Weights of a small GPT-style language model, trained from scratch on English Wikipedia.
Size: 13 layers, 2 heads of 64, vocabulary 16384, 8.26M parameters.
Architecture: RMSNorm before each block, no biases in attention or MLP, tied embeddings, capped logits.
Training: a variant of Adam for these matrices, 301M tokens, 9171 steps.
Each number is 128 + 24 x the weight over its row's rms, rounded and kept within 0 to 255. Layers, rows and columns count from 0. The size above them is the row's rms in percent of the matrix's.

# layer 7 MLP up, 768x192, rms 0.125, rows 401-417, columns 0-95
size [105  96  94  97  93  97 105 112 101 107  99  98  94  94  98  99 104]
[[131 140 130 117 173 174 104 144 167  92 114 126 149 141  87 197 121 128 112 173 133  93  94 145 112 154 123 121 144 160 164 138  88 147 169 154 164  68 159 128 128 104 153 134 110 125 133 170 135 143 111 153 138 146 124  94 142 160 137 119 123 110 125 128 132 144 126 132 132 154 136 141 117 107  69 132 106 108 156 113 114  91 140 112 152  96 107  91 156 172 165  90 125 114 100 156]
 [139 118 144 119 117 118 129 155 143  87 144  89 139 154 139 149 169 169 134 110 125  62 122 165 136 123  97 123 138 105  96 112 112 113 107 121 110 102 135  95 145 129 108 128 138 127 125 138 110 112 129 152 131 107 179  88 114 143 127 126 120  85  99 119 139 144 107 112 118 151 115 126 147 120 166 162 118 138 167  97 125 140 114 122 125 138 161 160 104 148 154 130 106 130 142  89]
 [138 106 117 140 116 182 131  94 139 140  95 114 107 127 100 120 198 168 140 129 110 125 152 110 149 134 152 176 146  87  92 135 143  76 128 128 110  95 130  81 130 114 170 136 156 130 152 138  89 119 136 116 130 141 135 120  93 149 149  63 157 141  98 150 146  93 152 129  95 101 173 120 122 110 124 138 124 146 136  79 125  56 142  89 133 101 130 125 137 115 116  98 108 153 141 118]
 [ 85  96  90 124 104 143 133 110 144 154 114 127 144 198  52 144  86 134  80 150 136 152  99 173 117 122 119 147 171 164 103 148 127  89 167 161 133 116 126  96 108 110 101 126 127 136 124 153 190 100 131 132 101 140 135  65 133 111 166 129 158 165 132 128 141  84 138 108 133 149 126 112 162  77 113 137  92 101 134 120 111 121 106 161  93 138 137 113 158 128 101 148 135 127 123 118]
 [121 137 126 145 118 136 147 150 142 137 109  99 130 123 133 129 166  84 157  98 123  94 132 172  69 151 135 148 188 157  83 176 121 140 104 126 154 155 182 118 113  56 121 116 137 140 151  86 146 131 113 169  90 106 154 134 118 153 127 108 175 133 108 148 152 156 100 157 126 102 106 107 163 153 121 168 151 125 182 126 138 150 139 163 117 119 150 112  95 122 105 114 126 120 112 108]
 [168 127 117 124  96 114 138  65 120 146 150  88 129 164 129 195 141 122 122 101 105 112 112 173 122 150  94 113 140  98 122 150  99 170 126 125 112 163 134 116 135 116 115 125 144 150 176 155 117 156 118 133 150  94 134  90 100 103 160 118 127 134 101 139 124 115 126 154  73 121 103  94 143  99 106 146 161 120 134 143 123 138  98 125 127 145 132 110 132 124 121 111 142 137 133 116]
 [115 104  99 171  81 153 161 154 161  90 161 149 139 142 122 118  89 127 143 164 187 133 161 137 149 194 143 143 163 128 118 123  99 143 146 119 108 112 103 113  97  94 117 109  80 169  91 186 157 118 146 149 152 170 120 124 132 107 116 155 127 139 108 131 138 115 123 134 115 118 160 126 122 134 103 156 122 128 143 156  94 104 123  98  84 100 127 167 169 148 142 120 123 145  65 108]
 [139 141 103 132  75 119 140 136 167 140 100 117 168 170 124 111 135 131 148 129 118 131 140 129 116 118 110 142 156 102 106 104 161  90  78 113 156 121 122 139 160 156 147 128 121 144  99 200 118 117 117 146 126 131 139 128 134 105 139 127 125 119 101 140 153 120 154 121  85 125 148  97 142 106  89 152 150 149 135  92 122  86 119 135 111 139  95 120 143  72  99 102 118 157 121 167]
 [165 110 157 140 100 136 140  98 153 136 151 158 137 140 117 129 130 114  82 169 129 124 119 107 136 103 142 135 133 145 128 106 133  71 121 125 130 130 124 147 144 103 143 144  89 160 102 167 147  74 137 118 181 163 166 102  87 143 148 131 130 179 100 112 122 120 121 155 119 119 104 145 111 115 148 133 123 107 130 110  88 110 122 139  81  92 136 114 126 140 149 142 131 119 157 114]
 [146 113 128 149 138 162 128 112 129 104 135 132 132 155 151 141 137 152  88 160 147 126  68 157 163 156 138 109 153 154 135 132  96 111  77 140 175 100 165 111 153 115 127 123 140 126 119 175 142  94 140 137 171 140 106  59 136 140 119 133  96  89 128 111 118 159 113 126 134 143 149 135 140  79 135 114  96 177 140 112 136 105 115 155 123 137 110 101 116 130 131 152 143 171 120 108]
 [139  60  70 129  99 136 162 115 160 136 172 121 120 132 124 168 112 142 111 100 106 102 146 189 145 114 121 152 142 126 116 149  89  91 144  92 167  80 142 123 130 128 106 130 107 152 161 148 119 146 185 133 131  96 124  93  59 141 132  87 146 139 121 119 134 125 168 137 130  95 132  97 148 107 116  96 123  95 129  84 125 130 155 160  95 135 133 150 154 114  94 137 130 129 139 113]
 [128 145 124 172 144 147 154 101 117 128 102 129 128 154 149 162 197 158 133 109 149 126 126 146 150 123 149 143 138 113  91  94 119 109 142  68 119 141 141 153 152 103 122 122 101 168 113 127 156 105 144 149 115 113 146  99 143 138 131 128 105 135  77 139 113 121 109 112 120  94 125 135 172 112 114 169 109 136 123 101 116 164 113 104 118 165 116 148 102 114 169 161  91 139 126 121]
 [122  85 148 107 123 179 142 117 118 127 146 147 110 173 149 184 109 158  85 124 118 123 116 161 146 173 109 120 143 121 140  79 140 143 124 111 127 143 147 103 132  67  92 118 104 132 130 133 156 157 139 170 133 144 143 111 115 110 169  82 108 109 159 158 169 121 139 113 143 121 134  99 133 125  84 128 152 140 165 115 110 120 139 139 141 127 157 120 168 129  86  95  97 120 123 107]
 [147  67 141 152  87 140 116 124 166 147 136 116 138 133 134 146 106 138 143 112 155 123 151 159 129 113 145 156 148 121 141 123 106  98 143 121 148 112 134 137 178 132 123 100 115 180 121 160 111 111 124 105 156  95 112  77 145 154 117 133 151 141 141  98 103 125 134 134 116  64 128 163 124  63 127 105 117  98 132 124 140  86 127 122 107  94 111 135 107 115 115 132 172 160  99 108]
 [124 107 123 131 147 127 152 102 136 106 114 119 151 163 121 160  88 108 119 140 142 148 119 111 125  80 172 173 135 139  91 133 127 128 107 121 123  96 109  73 166 133 108 143 117 130 108 158 137 144 131 114 149 128 156 160 154  87 151  89 115 160 144 171 170 108 112 136 146 124 120 113 144  49 135 155 148 176 140 147  92 184 185 149 112 145  97 125 108  99 122 129  75  88 130 130]
 [ 73 114 120 190 170 139 126 133 131 160 125 111 131 161 124 153 103 155 158  95 132 139 176 173 137 145 134 182 135 117  84 119 105 128 157 149 123 115 180 121 142 116 144  97 127 139  97 122 139 119 130 186 123 114 138 103 120 133 126 123 147 132 126 135 172 148 140 162 104 128 127  98 150 128 123 117  55 111 103 109 132 110 127 136 142 134 129 140 177 123 113 128 156 119 128 137]
 [125  82 110 154 161 158 149 114 125 107 159 103 141 141  92 156 108 130  91 127 125 110 102 123 128 164 124 114 143 163 140 137 148 144 136 106 144 163 173 103 131  56 116  60 162 194  96 133 187 120 151 157 136 114  84 106 132 164 110 121 133 151 147 119 145 136 129 136  83 118 140 115 137 157 100  99  85 148 119  98 131 116 133 131  87 137 138 128  92 101 124 128 137 132 131 109]]
# layer 7 MLP down (transposed), 768x192, rms 0.107, rows 401-416, columns 0-95
size [112  99  94  98  86  92 105 117 106 106  95  90  99  98  94  92]
[[131 135 100 145 168 150 149 106 125 135 180 173  91 215  96 124 136  91 148 146 141 119 105 105 120 118 126  95 112 139 105 154 176 136 135 131 150 169 122 116 122  98 137 137  79 140  59 153 131 142 120 137 120 152 122 136 169 116 142 133 120 127 120 114 149  95 107 157 138  66 123 110 130  92  93 138 158 125 138 105  80 115 112 107 137 101 127 146  85 106 113 167 140  71 138 106]
 [111  86 116  91 119 104 161 140  97 120 165 120 127 155  91 142  94  96 159 124 103 135  85 148 130 122 111 126 152 117 125 107 139 120 115 144  96 123 128 131 128 132 146 162 150 134 102  91 103 159 118 108 102 127  86  97 149 161 110 144 118 100 124 157 133 120 100 156 147 115 113  82  82 142 135 110 133 144 149 136 134 127 122 100 114 115 109 171 102 128 104 118 129 137 143 155]
 [125 156 153 144 121 134 145  93 124 147 147 134 126 207 141 144 155 120 106 170  85 101 128 141 112 118  94 151 116 140 142 129 145 155 104 153 145 159 128 121  88 105 138  94 151 157 144 121 132  89 127  98 114 152 162 148 136 173 114 177 120 146 119 140 148  97 117 111 137 118 132 112 122 104 125 135 149 111 102 159  78  95 140 195 135 122 129 149 151 154 128 143 130 127 106 155]
 [153 117 122 109 147 150 134 163 145 137 114 111 111 106 119 135 130 115  97  96 137 110 150 108 171 114 120 128 115 122 134 156  81 134 136 135 126 139 130 133 141 172 116 117 155 139  97 183  81 166  90 104 149 143 121 160 162 118 119  90 121 113  99  96 100 120 139 162 129 109 136 119 136 147 139 100 201 112 142  99 135 127 128  81 174 150 104 120 106 120 128 145 141 116 139 107]
 [156  85 130 131 126 126 133 154 110 154 125 122 117 163 159 156 180 178 136 131 141 148 141 141 167 141 133 116 143 105 153 101 127 142 148 110 103 139  91 153 162 169 108 156 122 160 126 138 111 123 106 127 124 113 152 150 123  86 142 115 165 113 116 115 114 149 124 121 135 105  79 108 113 110 172 104 117 127 109 143 136 150 170 138 136 167 135 155 145 171 110 115 101 122 153 121]
 [117 116  88 148 140 127  99 110 131 129 123 115  94 157 141 113 137 142 112 101 151 135 175 110 146 153 131 132 106 121 115 108 107 140  85  93 142 111 133 117 128 135 125 130 126 143 109 155 128 128  84 152 108 165 115 153 133  98 129 180 120 123 113 138 131 106 125  90 126 115 121 106 100 120 153 113  91 129 114 174 109 117  83 134 130 120 131 142  93 140 163 173 121  88 113  90]
 [138 155 101 117 122 160 115 187 156 143 110 128 122  95  90 148 163 104 144  98 160 145 116 119 149 119 137 130 127 153 167 137 134 147 159 116  80 147 135 146 122 156  74 130 143 118  96 160 139 132 128 146 123 123 151 108  91 126 119 126 120 130  96  55  77 145 144 149 109 145  85  90 168 135 118 111 108 123  81 117 120 127 156 142 124 100 174  95 126 135 153 171 144 139  84 177]
 [136 127 154 141  94 142 111  94 111 147 134 141 107 141 123 153 116 153 117 140 115 148 135 144 158 135 167 152 180 111 133 142 127 161 113 174 130 155 137  85 100  87 130 153 138 142 170 138 148 129 114 107 106  87 103 121 134  96 131 152 133 141 118 159 120 170 104  98 153 111 122 150 151  76 139 127 100  47 161 113 145 204 148 139 127 147 106 114 135 146  99 113  95 147 123 104]
 [ 90 134 127 162 111 150 141  98 109 130 112 124 108 132 137 111 118 103  89 106 115 130 127 145 146 101 140 152 133 121 166 138 132 105 166 123 135 104 142 142 106 154  96 130 141 126 105  95  99 114  89  93 154 116 144 138 111 131 170 125 143 124 133 173 100 141 133 121 131  84 160 128 118 102  96 105 132 150 170 161 162 154 139 124 102 108 148 146 139 147 119 121 122 126 148 134]
 [151 156 167 156 106 136 149 159 144 109 151  98 106 129 126 117 133 119  89 117 111 121 103 132 112  93 119 132 143 110 114 109 134 133 139 127 147 141 120 141 134 131 148 166 165 128 115  85 128 157 164 113 142 104 193 176 131 115 137 104 139 142 106 122 107 141 154 180  84 107 141 122 114 123 135  84 173 134 153 129 179 147 100 127 157 153 124  87 134  95 116 123 142  99 150 140]
 [107 121 137 100 152 104  76 130 160 142  84  99 126 196 118 130 108 105 116 149 182 173  95  88 136 126 107 116 144 143 101 119 174 140 142 171 110 113 127 148  89 145 158 160 143 142 134 120 131  73 134 136 131 184 126 106 132 129 158 123 140 128 106  95 115 107 173 169 167 113 114 154 109  99 155 149 122 113 162 144 137 133 124 143 128 131 100  94 107  86 143 121 173 113 129 123]
 [110 126 153  86 144 149 131 100  86 141  98 137 147 184 121 145 142 121 152 162 162 137 116 134 113 172 140  93 115 106 169 124 111 145 125 130  96 168 129 104 114 164 139 144 128 144 103  96 155 120  89 115 147 191  92 173 148 129 122 136 170 101 112 148 128 157 168 125 164 130 146 161 153 137 117 164 105  74 126 130 162 142 150 106 123 143  91 167 114 132 129 100 140 139 169  97]
 [136 126 145  82 127  90 114 111 143 105 112 160 104 112 116  99 157 133 126 135 121 136 102 167 144 114 135 141  79 155 132 147 135 141 151 133 169 132 105 150 199 111 122 180 141 118 101 150 144 161 121 152 132 128 125 129 179 119 101 151  93 119 146 106 116 125 127 108 126 107 140 166 124 115  88 122 139 110 106 159 154 144 131 130 153 148 120 123 149 119 137 177  98 112 124 172]
 [104 136 123 147 116  68 151 107 113 135  79 133 147 128 142 129 121 133 142 101 162 130 147  89 126 119 114 144 124  97 111 108 106 108 149  86 100 148 130 163 195 104 134 104 160 112 132 152 108 157  99 150 127 123 124 133  78 127 140 140 153 160 136 140 108 110 167 151 144 126 103 122 119  89 144 158 161 101 149 131 141 142 101 128 140 126 145 105 135 173  61 100  97 128 141  98]
 [174 103 170 135 142 150 112 113 105 139 142 145 140 125 151 145 140 153 133 114 130 114 151  60 107 138 150 131 152 109 144  96  97 106 130 132 139 147  96 131 112 138 151 131 172 125 121 146 101 104 147 153 174 155 145 138  99 137  84 160 173 140 138 160 125 160 125 100 106 153 117 133  98 149 158 109 119 147 141  90 142 105  98 104  87 149 126 105 129 150 132 107 167 153 169 145]
 [101 128 150 145 173  74 142 100 154 133 107 118 115 158 141 125 103 112 129 141 106 133 127 150  91  65 157 143 167 111 155 150 133 114 133 201 136  91 114 110 116 194 127 144 130 139 144 112 155  70 124 140 136 157 113 118 110 102 152  86 146 105 173 104 154 138 141 113 110 120 130 113  97 125 158 204 119 116 160 118 122 132 119 126 147 123 158 115 157 158 131  79 138 125 114 149]]